Part of a small language model's weights.
Size: 13 layers, 2 heads of 32, MLP 192 SwiGLU, vocabulary 5470, 1.38M parameters.
Training: a variant of Adam for these matrices, 113M tokens.
Each number is 128 + 32 x the weight over the matrix's rms, rounded and kept within 0 to 255. Layers, rows and columns count from 0.

# layer 3 MLP up, 192x64, rms 0.145, rows 81-97, columns 0-63
[[124 117  97 151 188 149 116 139  64 195 161 152 102  69  95 140 151 152 182 157 116 105 111 164 138 106 100 129  47 117 188 172 152 139  83  88 183  92  73 163 136 117 120 117  93 147 126 175 102 179  80 171 207 180 117 145  89 130  71 203 112 102 123  64]
 [152 145  97 123 119 114 141 129  89 172 103 117 138 132 104 136 123  68 155 163 131  64 107 147 178 118 165 121 103  66 211 162 141 154 109 126 164 134 115 189 170 151 145 117  87  93 143 172 124 180 126  63 147 181  92 160 103 117  86 138  95  64 138 160]
 [162 117 110 167 124  85 124 157 106 133 120 151  96 136 160 135 127 137  81 135 169 169 177 121  83  83 164 173 182 100 177 178 138 155 108 155 160 122 114 123 120 132 120 132  83  80  99 124 123  64 152 123 115 107 169 100 136  83 165 129  99  81  87 165]
 [155 129 107 119 120 176 120 135 114 118 115  66 120 141 129 195  94 112 125  95 162 126  73 107 136 111 158 144 175 109 143  79 112  98 173 131 100 111 161 158 131 139 144 154 146 103 179 145 115  98 114 143 139  76 151  60 141  90 138 143 118 136 177 137]
 [167 131  92 158 155 138 124 128  95 135 182 147 174 140 141 148 125 123 125 180 179 191 106 121 132 127 176 169  74 118 145  49 106 113 106 149 139 125 156 133 108 110  90  94 118 182 118 133 142 147  69 150 133 151  55 117 145 127  96 154 130 160 158  79]
 [120 158 112 112 115 136 137 147 130 125 127 119 121 129 143 133 118  97 127 109 128 152 133 159 128 146 135 151 148 135  93 113 114 145 128 112  99 127 124 138 101 143 135 137 133 129 169 111 133 127 123 132 132 149 116 117 119 123 146 114 115 128 148 122]
 [136 127  98 143 135 115 149 117 120 144 126 106 125 126 153 162 143 115 116 120 156 131 140 171 129 130 143 118 116 132 140 140 118 105 106 179 136 129 129 124 144 141 142 131 131 142 131 108 123 128 139 133 138 136 129 147 106 142 140 121 155 100 113 131]
 [150  64  86 172 126 154 171 120 147  83  92  77 164 159 145 185  72 135 101 151 165 110 134 187  92  83 216  81  75 187  96 105 188 187 128  99  88 105 148 128 166 106 130 177 163 118  54 137 143 167 157 134  80 143 131 155 130 169  51  90 109  11 140  97]
 [100  89 113 154 128 110 114 138 115 159 146 109 149 121  85 116 137 138 137 111 131 127 138 118 123 159  49 179  73 151 116 121 104 150 145 120 155 129 148 122 121 139 134 136 109 139 148 162 147 143 139 130 108  75 133  94 121 171 116 173  80 128 159 136]
 [150 149 115 136 117 124 158  81 115 138 169 176 148 130 205 118 136 110 112 134 138 108 146 113 117 181 114  81  67 185 135 100 118 142 100 198 183  91 112 105 144 131 160  99  82 144 133 106  99  77 125 143 150  93 156 144 161  88  96 128 155  77 117 220]
 [135 145 191 114 187 147 159 118 104 142 130  84 103 113 135  98  68 106 164 139  95 199  81 220  51 133  69 180 174 114 149  85 105 159 150 144 181  85  45 175 150 153 140  74 163 155  80  69  87  64  64 119 157  83 135 160 171 133 138 160 211 203 147  95]
 [139 144 107 110  65 184 134 156 108 144 102 156  60 195  64 105 126  85 125  97 127 143 116  66 113 124  84 212 129 208  95 119  90 182  83  75 176 120 191 171 138 117 135 178  47  47  86 167  75 151 167 158  68 170 149 156 100 105 153 162  60 112 122  69]
 [144  95 150 157 137 159 179 160 131 118 110 100 153 145 110 139 103  86 119  51  92 147 183 165 109 132 128 154 162 155 143  96 160  49 186 110  94 135 134 106 102  62 125 101 112  94 170 182 150  96 110 104 103  90 144 115 158  84  95 144 111 169 107 135]
 [135 124 115 161 142 122  92 123 123 151 150 115 167 171 139 120 101 123 118 163 136  85 108 134 142  66 137 156  44  93  91 173 105 185 138  88 102 147 110 138 134 133 145 141 186 136 151 146  99 173  88 119 132 100 193 132  65 146  80 189 145 118 131 148]
 [112 131 121 136 167 142 130 156  88 110 148 139  83 127 167 145 157 151  92 153 138 155 129 176 127 103  90  92 117 124 144 126 119  92 124 137 123 118 160 149  86  90 124 156 146 129 132 129 145 146 118 122 145 104 123 119 130 124 159 111 103 138 141 174]
 [ 20  30  52 155 131  95 112  56 130 136 100 177 139  93 131 155 113 110 106 144 146  86 140 110 156  81 156 201 148  52 152 137 148 101 213  74  57 142 153 112  99 206 173 112  66 105 152 162 184 109 173 154 119 176 146 158 180 181 151 142 106 132 110  90]
 [120 118 150 187 221 124 123  62 119 130 121  79 151 115 159 109 131 173 100 213 125  83 193  34 107  94 135 167  62  88 158  99  59  71 172 156 155 151 137 109  99 143 103 117  98 149 153 175 134 133 182 115 149 152 106  78 168 169 132 118 107 133  80 120]]
# layer 3 MLP down (transposed), 192x64, rms 0.14, rows 81-96, columns 0-63
[[131  97 131 152 114 127 149 137  92  73 185 108 142  92 159 181 108 144 203  87  94 124 127 137 140 122 201 149 185  54 191 117 155  49 128  76  98 121  91 136 139 117 104 120 160 115 112 110 157  46  63 155 132 163 157 107 211  38 138 167 112  91 165 172]
 [113 112 169 127 154 205 129 120 185 174 103 150  97 102 125 148 168 102 186 180 141 105  95 118 110 172 135  51 143  71 121 140  90 121 183 111 120  85 107 137 113 124 147 128 162 119 215 133 130  76 136 174 108 175 118  91 102 116 120  64 162 114  93  99]
 [147  96  91  78 117 115 161 170  94 112 191 140  90 150 103  97 189 104  80 142 125 124 130 209  91 145 168 102 139  93 174 169 163 120 138 145  85 136  80 128 132 113 138 150 127 125 143 111 127 107 120  88 140 147 134 177 146 135 122 112 163  60 109 109]
 [ 82 133 117 140  86 132 181 115  86  88 127 142 128  99 160 131 122  95 125 160 156 145 146 109  78 161 169 151 123 143 106 151 121 143  82 143 132 120  77  91 108  81 129 118 182 177 105 144 134 105  78 197 179 152 104 127 129 109 137 117 141 148 159 156]
 [ 74 164 143 123 137 148 132 118  92 138  78 148  90 141 136 139  96 124  89 136  98  90 163 114 134 105 114 145 109 144 115 188 112 136  66  90 121 157 186 122 113 125 107 123  58  92 143 184 147 142 183  89 139 114 147 156 123 177 117 197 151 102 196 106]
 [123 131 135 131 152 128 116 114  92 126 143 127 134 104 113 115 115  98 136 127 145 136 141 130 126 136 130 128 139 131 129  98 127 128 127 164 135 132 119 158 134 122 123 127 129 140 138 146 154  98 155 138 127  96 132 155 116 100 114 134 134 110 147 129]
 [121 121 156 128 124 112 136 137 130 156 125 143 105 149 126 128 135 137 115 158 123 121 119 103 116 152 149 124 120 111 156 155 149 130 142 116 133 123 120 125 151 123 141 125  93 122 119 107 115 128 107 128 119 137 145 127 129 128 136 148 105 121 141  87]
 [ 97  98 198 119 110  74  50  99 146 137 190 106 165  93 104  88 155 142 106 159 120 166 146 149 153 151 185 152 117 162 190 158  78  93  54 164 105  75 227  74 148  86  70 182 142 126 152 180  75 173  55  85 172 167 166  91 115 155 179 120 156  96  69 119]
 [111 121 112 120 116 160  76 100 124 132 132 165 152  63 129 119 132 154 110 123 127 109 116 143 138 117 146 116 124 149 141 127 113 178 147 115  98 150 160 150 120 189 100 137 102 129 134 144  91 130 146  72 151 161 105 141 147 119 180 120  91  98 130 106]
 [ 97 115 125 130 167  85 105 136 164 101  86 123 155 185 109 115 108 124 189 132 143 142 162 126 121 146 103 138 145  70 125 127 151  56 125  89  89 153 180 157 128 155 146 148 125 138 123 167 116 184 161  92 132 134  71 105  65 129 152 133 127 207 108  83]
 [124 162 115 154 143 175 130 184 157 131 103 106 134  92 142 160  91  76  68  89 119 187 170 109   0 110  81 121 124 121 120  87 153 130 129  95 124 142 120 117 170 112  70 130 126 136 142 111 125 126 255  53 126 106 186 110 119 123 172 159 194 185 142 100]
 [200 135 138 135 163 108 180 132 135 107 107 168 118 143 158 143 111 168 158 190  99 193  93 130 111 119 116 134 136  97 163 160 149 124 134 182 123 156  90  58 122 157 159 101 161 108 139 103 104  69  20 100 127  91  71  16 189 127 140  75 198  77 146 171]
 [108  78 166 171 189 124 113 128 178 117  82  97 116 212 106 192 113 127  96 152 157 140 118 160 117 122 114 162 114 124 177 145 121 146 163  80  70 140 173 141 119  48  81 175 126 118 180 130 110  74 138  46  83 109 129 169 154 112 136 167 125 153  74  97]
 [154 116 134 154  46 120 114 141 139 166 154 119 119 186 145 115 122 108 115 101 130  93 101 156 127  90 166 165 111 126  79 128 169 100 119 122  53 126  82 170 124 150 104 123 162 119  92 159 144 144  99 101 158  92 201 100 128 142 101 134 176 166 110 128]
 [103 130 136 158 108 104 123 122 115 108 129  79 123  83 134 135  99 129 106 142 158 142 160 127 122 156 118 129 116 113 169 172 125 128 141 112  99 136 123 137 113 108 102 129 188 159 159 134 134 116 178 124 113 146 147 102 101 203 130 107  65 139 138 117]
 [ 96  37 140 123 135 157 167  98 143  99 155 204 106 120 185  70 127 160 117 137 159 146 128 111 136  83  85 186 133  70 157  53  96  51 170 130 151 141  95 153 124 180 151  52 109  89 159 170 220 156 127 172 116 196 124 119 221 146  82 147  88  51  98  73]]
# layer 3 MLP gate, 192x64, rms 0.152, rows 82-97, columns 0-63
[[121 175  50 135 174  92 160 132 115 104 191  95 145 141 138 148 104 170 142  69 176 136 123 166 125 149 110 142  73 148 139  95  75 132 211 104  51 153 113  95 107  89 157 154 102  91 176 120 135 159 134 142 131  54 165 173  98 105 136 134 103 171 189 141]
 [116  48  80 109 119 117 138 136 109  66 103 127 104 108 178 125 189  86 101  75 161 164  97 125 102 165 119  72 156 134 123 110 129 157 118 163  55 114 146 152 128 158 133 166 143 123 144 142 159 147 161 128  82  98 114 137 133 160 103  97 156 132 111 153]
 [128  68 121  91 153 159  90 109  99 108 167  83 183 107 125 133  85  85 149 156 159 145 125 123 116 155 113  99 160 145 123  96 137 129 181 137 104 100 153 142 138 153 128 144 118 105 155 154 146 139 127 144 118  85 215 147 158 125 115 106 128 145 123 125]
 [133  76 128 133  86 119  96 122  91 153 112  84 176 137  76 106 168 139 185  92 137  94 148 215  85 117 158 131 138 142 157 110 161 106 192  81 150 142 107 162 166  98 162 173 158 119  65 130 151  95 137 127 107 133 118 124 129  80 144  91 107 121  77 138]
 [152  97 128 133 137 123 125 121 148  94 131 140 124 135 155 132 115 112 130 122 134 150 157 141 104 111 132 127 139 137 118 125 127 101 138 132 109 136 124 139 113 133 131 143 153 135 159 131 115 135 123 154  88 155 130 129 148 125 137 115 137 128 135 117]
 [133 130 120 144 136 127 122 132 133 149 144 114 128 139 134 142 131 147 118 142 141 164 119 145 109 105 146 128 126 118 141 150 118 124 128 129  95 123 110 137 164 137 128 138  93 129 112 133 121 159 104 117 113 152 145 132 125 135 137 137 122 118  83 146]
 [124  87  12  98 134 136 163 118 128 178  84 115 112 186 109 137 187 147 109 105 170 139  93  65  56 113 151  49 108 146 120 108 153 101 144 126 109 191 114 131 133 116 203 146 191 177 117 165 102  85 172 115  99 103  88 175  97 169  38 190 138 135  97 121]
 [131 113 110 130 158  55  95 121  93 118 107 130 133 155 104 170 121 140 152 156 158 166  80 148 162 142 162 168 108 126  93 118 105 148 126 112  77 137 136 126 117 115 151 168 119 116  89  98 133 117 113 144 119 162 139 106 116 135 127 129 137 122 123 115]
 [132  62 154  88 179 103 156  71  94 172 139 152 102 107 127 138 107  55 131 110 126 140 162 159 118 119 110 102 121 127 140 102 160 143 109 122 130 147 111 112 122 103 107 114 147 105  84 120 182 165 105 193  77 146 114 144 122 147 197 146  99 119 124 134]
 [127 103  19 128  88  95  85 105 107  94 143 197 141 182 122 129 157 120 129 134 171  55  96  89 193 116 233 111 122  91 141 171 128  67 121 110  60 181 193 104 139 110 148 207 102 113 143 218 146 169 186 126  83 193  65  82  83 100 135 103 118  81 100 141]
 [122 126 115  85  78 159  77 164 164 119  74 128  86 154 100  85 220 154 187 122 188  93 155  90 172  81 127 140 142 169 113 160  85 139 127 156 155  50 183 240 179 109 150 117  78  87 108 174  96 156 155 166  24 151  80 166 113 151 158  70  97  93 129 154]
 [ 97 151  77 100 147  74  52  92 149 113 133 154 118 113 138 119 140 161  76 150 155 133  76 138  74 118 160  96  79 111 134 155 116 186 104 166 106 127  90 155 116 167 131 159 153 159  88  98 152 161 181 111 186 140 139 117 107 211 150  99 148 107 129  82]
 [ 93 153 158  85 162 137 138 112 101 127 148 155 110 151 151  90 101 122  86 154  95 143  99 120 113 170  96 105 121 101 106 109 127 150 150 215 204 119 141 107  79 113 111 143 106 121 147 143 105 128 184 132  50 190 188 119 160  89  90 117 104 106 106 114]
 [158  93 143 113 124  91 112  91 116 143 114  98 143 131 161 119 137 117 138 128 123 132 126 128 115 157  98 124 118 133 131 155 155 134 154 134  97 144 130 126 167 131  84 136 133 166 158  79 114 165 127 135  98 156 139 117 133 120 154  85 149 132 107 118]
 [ 58 110  66 177 204 119 156 119 161 111 167 236 129 129 108 182 149  52  81 119 121 153 103 101 151 135  45 166  49 115 207  70  80  96 183 105  95 161 121 147 209 141 103  85  66 126 227 111 160 180 212 119  93 152 131  98  99 107 117 126  61 117 136  88]
 [123 141 156 188 210 128 124  73 153 117 130  82 147 117 156  69 124 197  42 183 158  99 181  41 142  93 182 110  69  69 172  82  80  64 159 166 135 122 153 128  92 113 102 126 141 103 178 139 168 192 222  94 160 148 100  89 192 131 164 121  60 124  92 127]]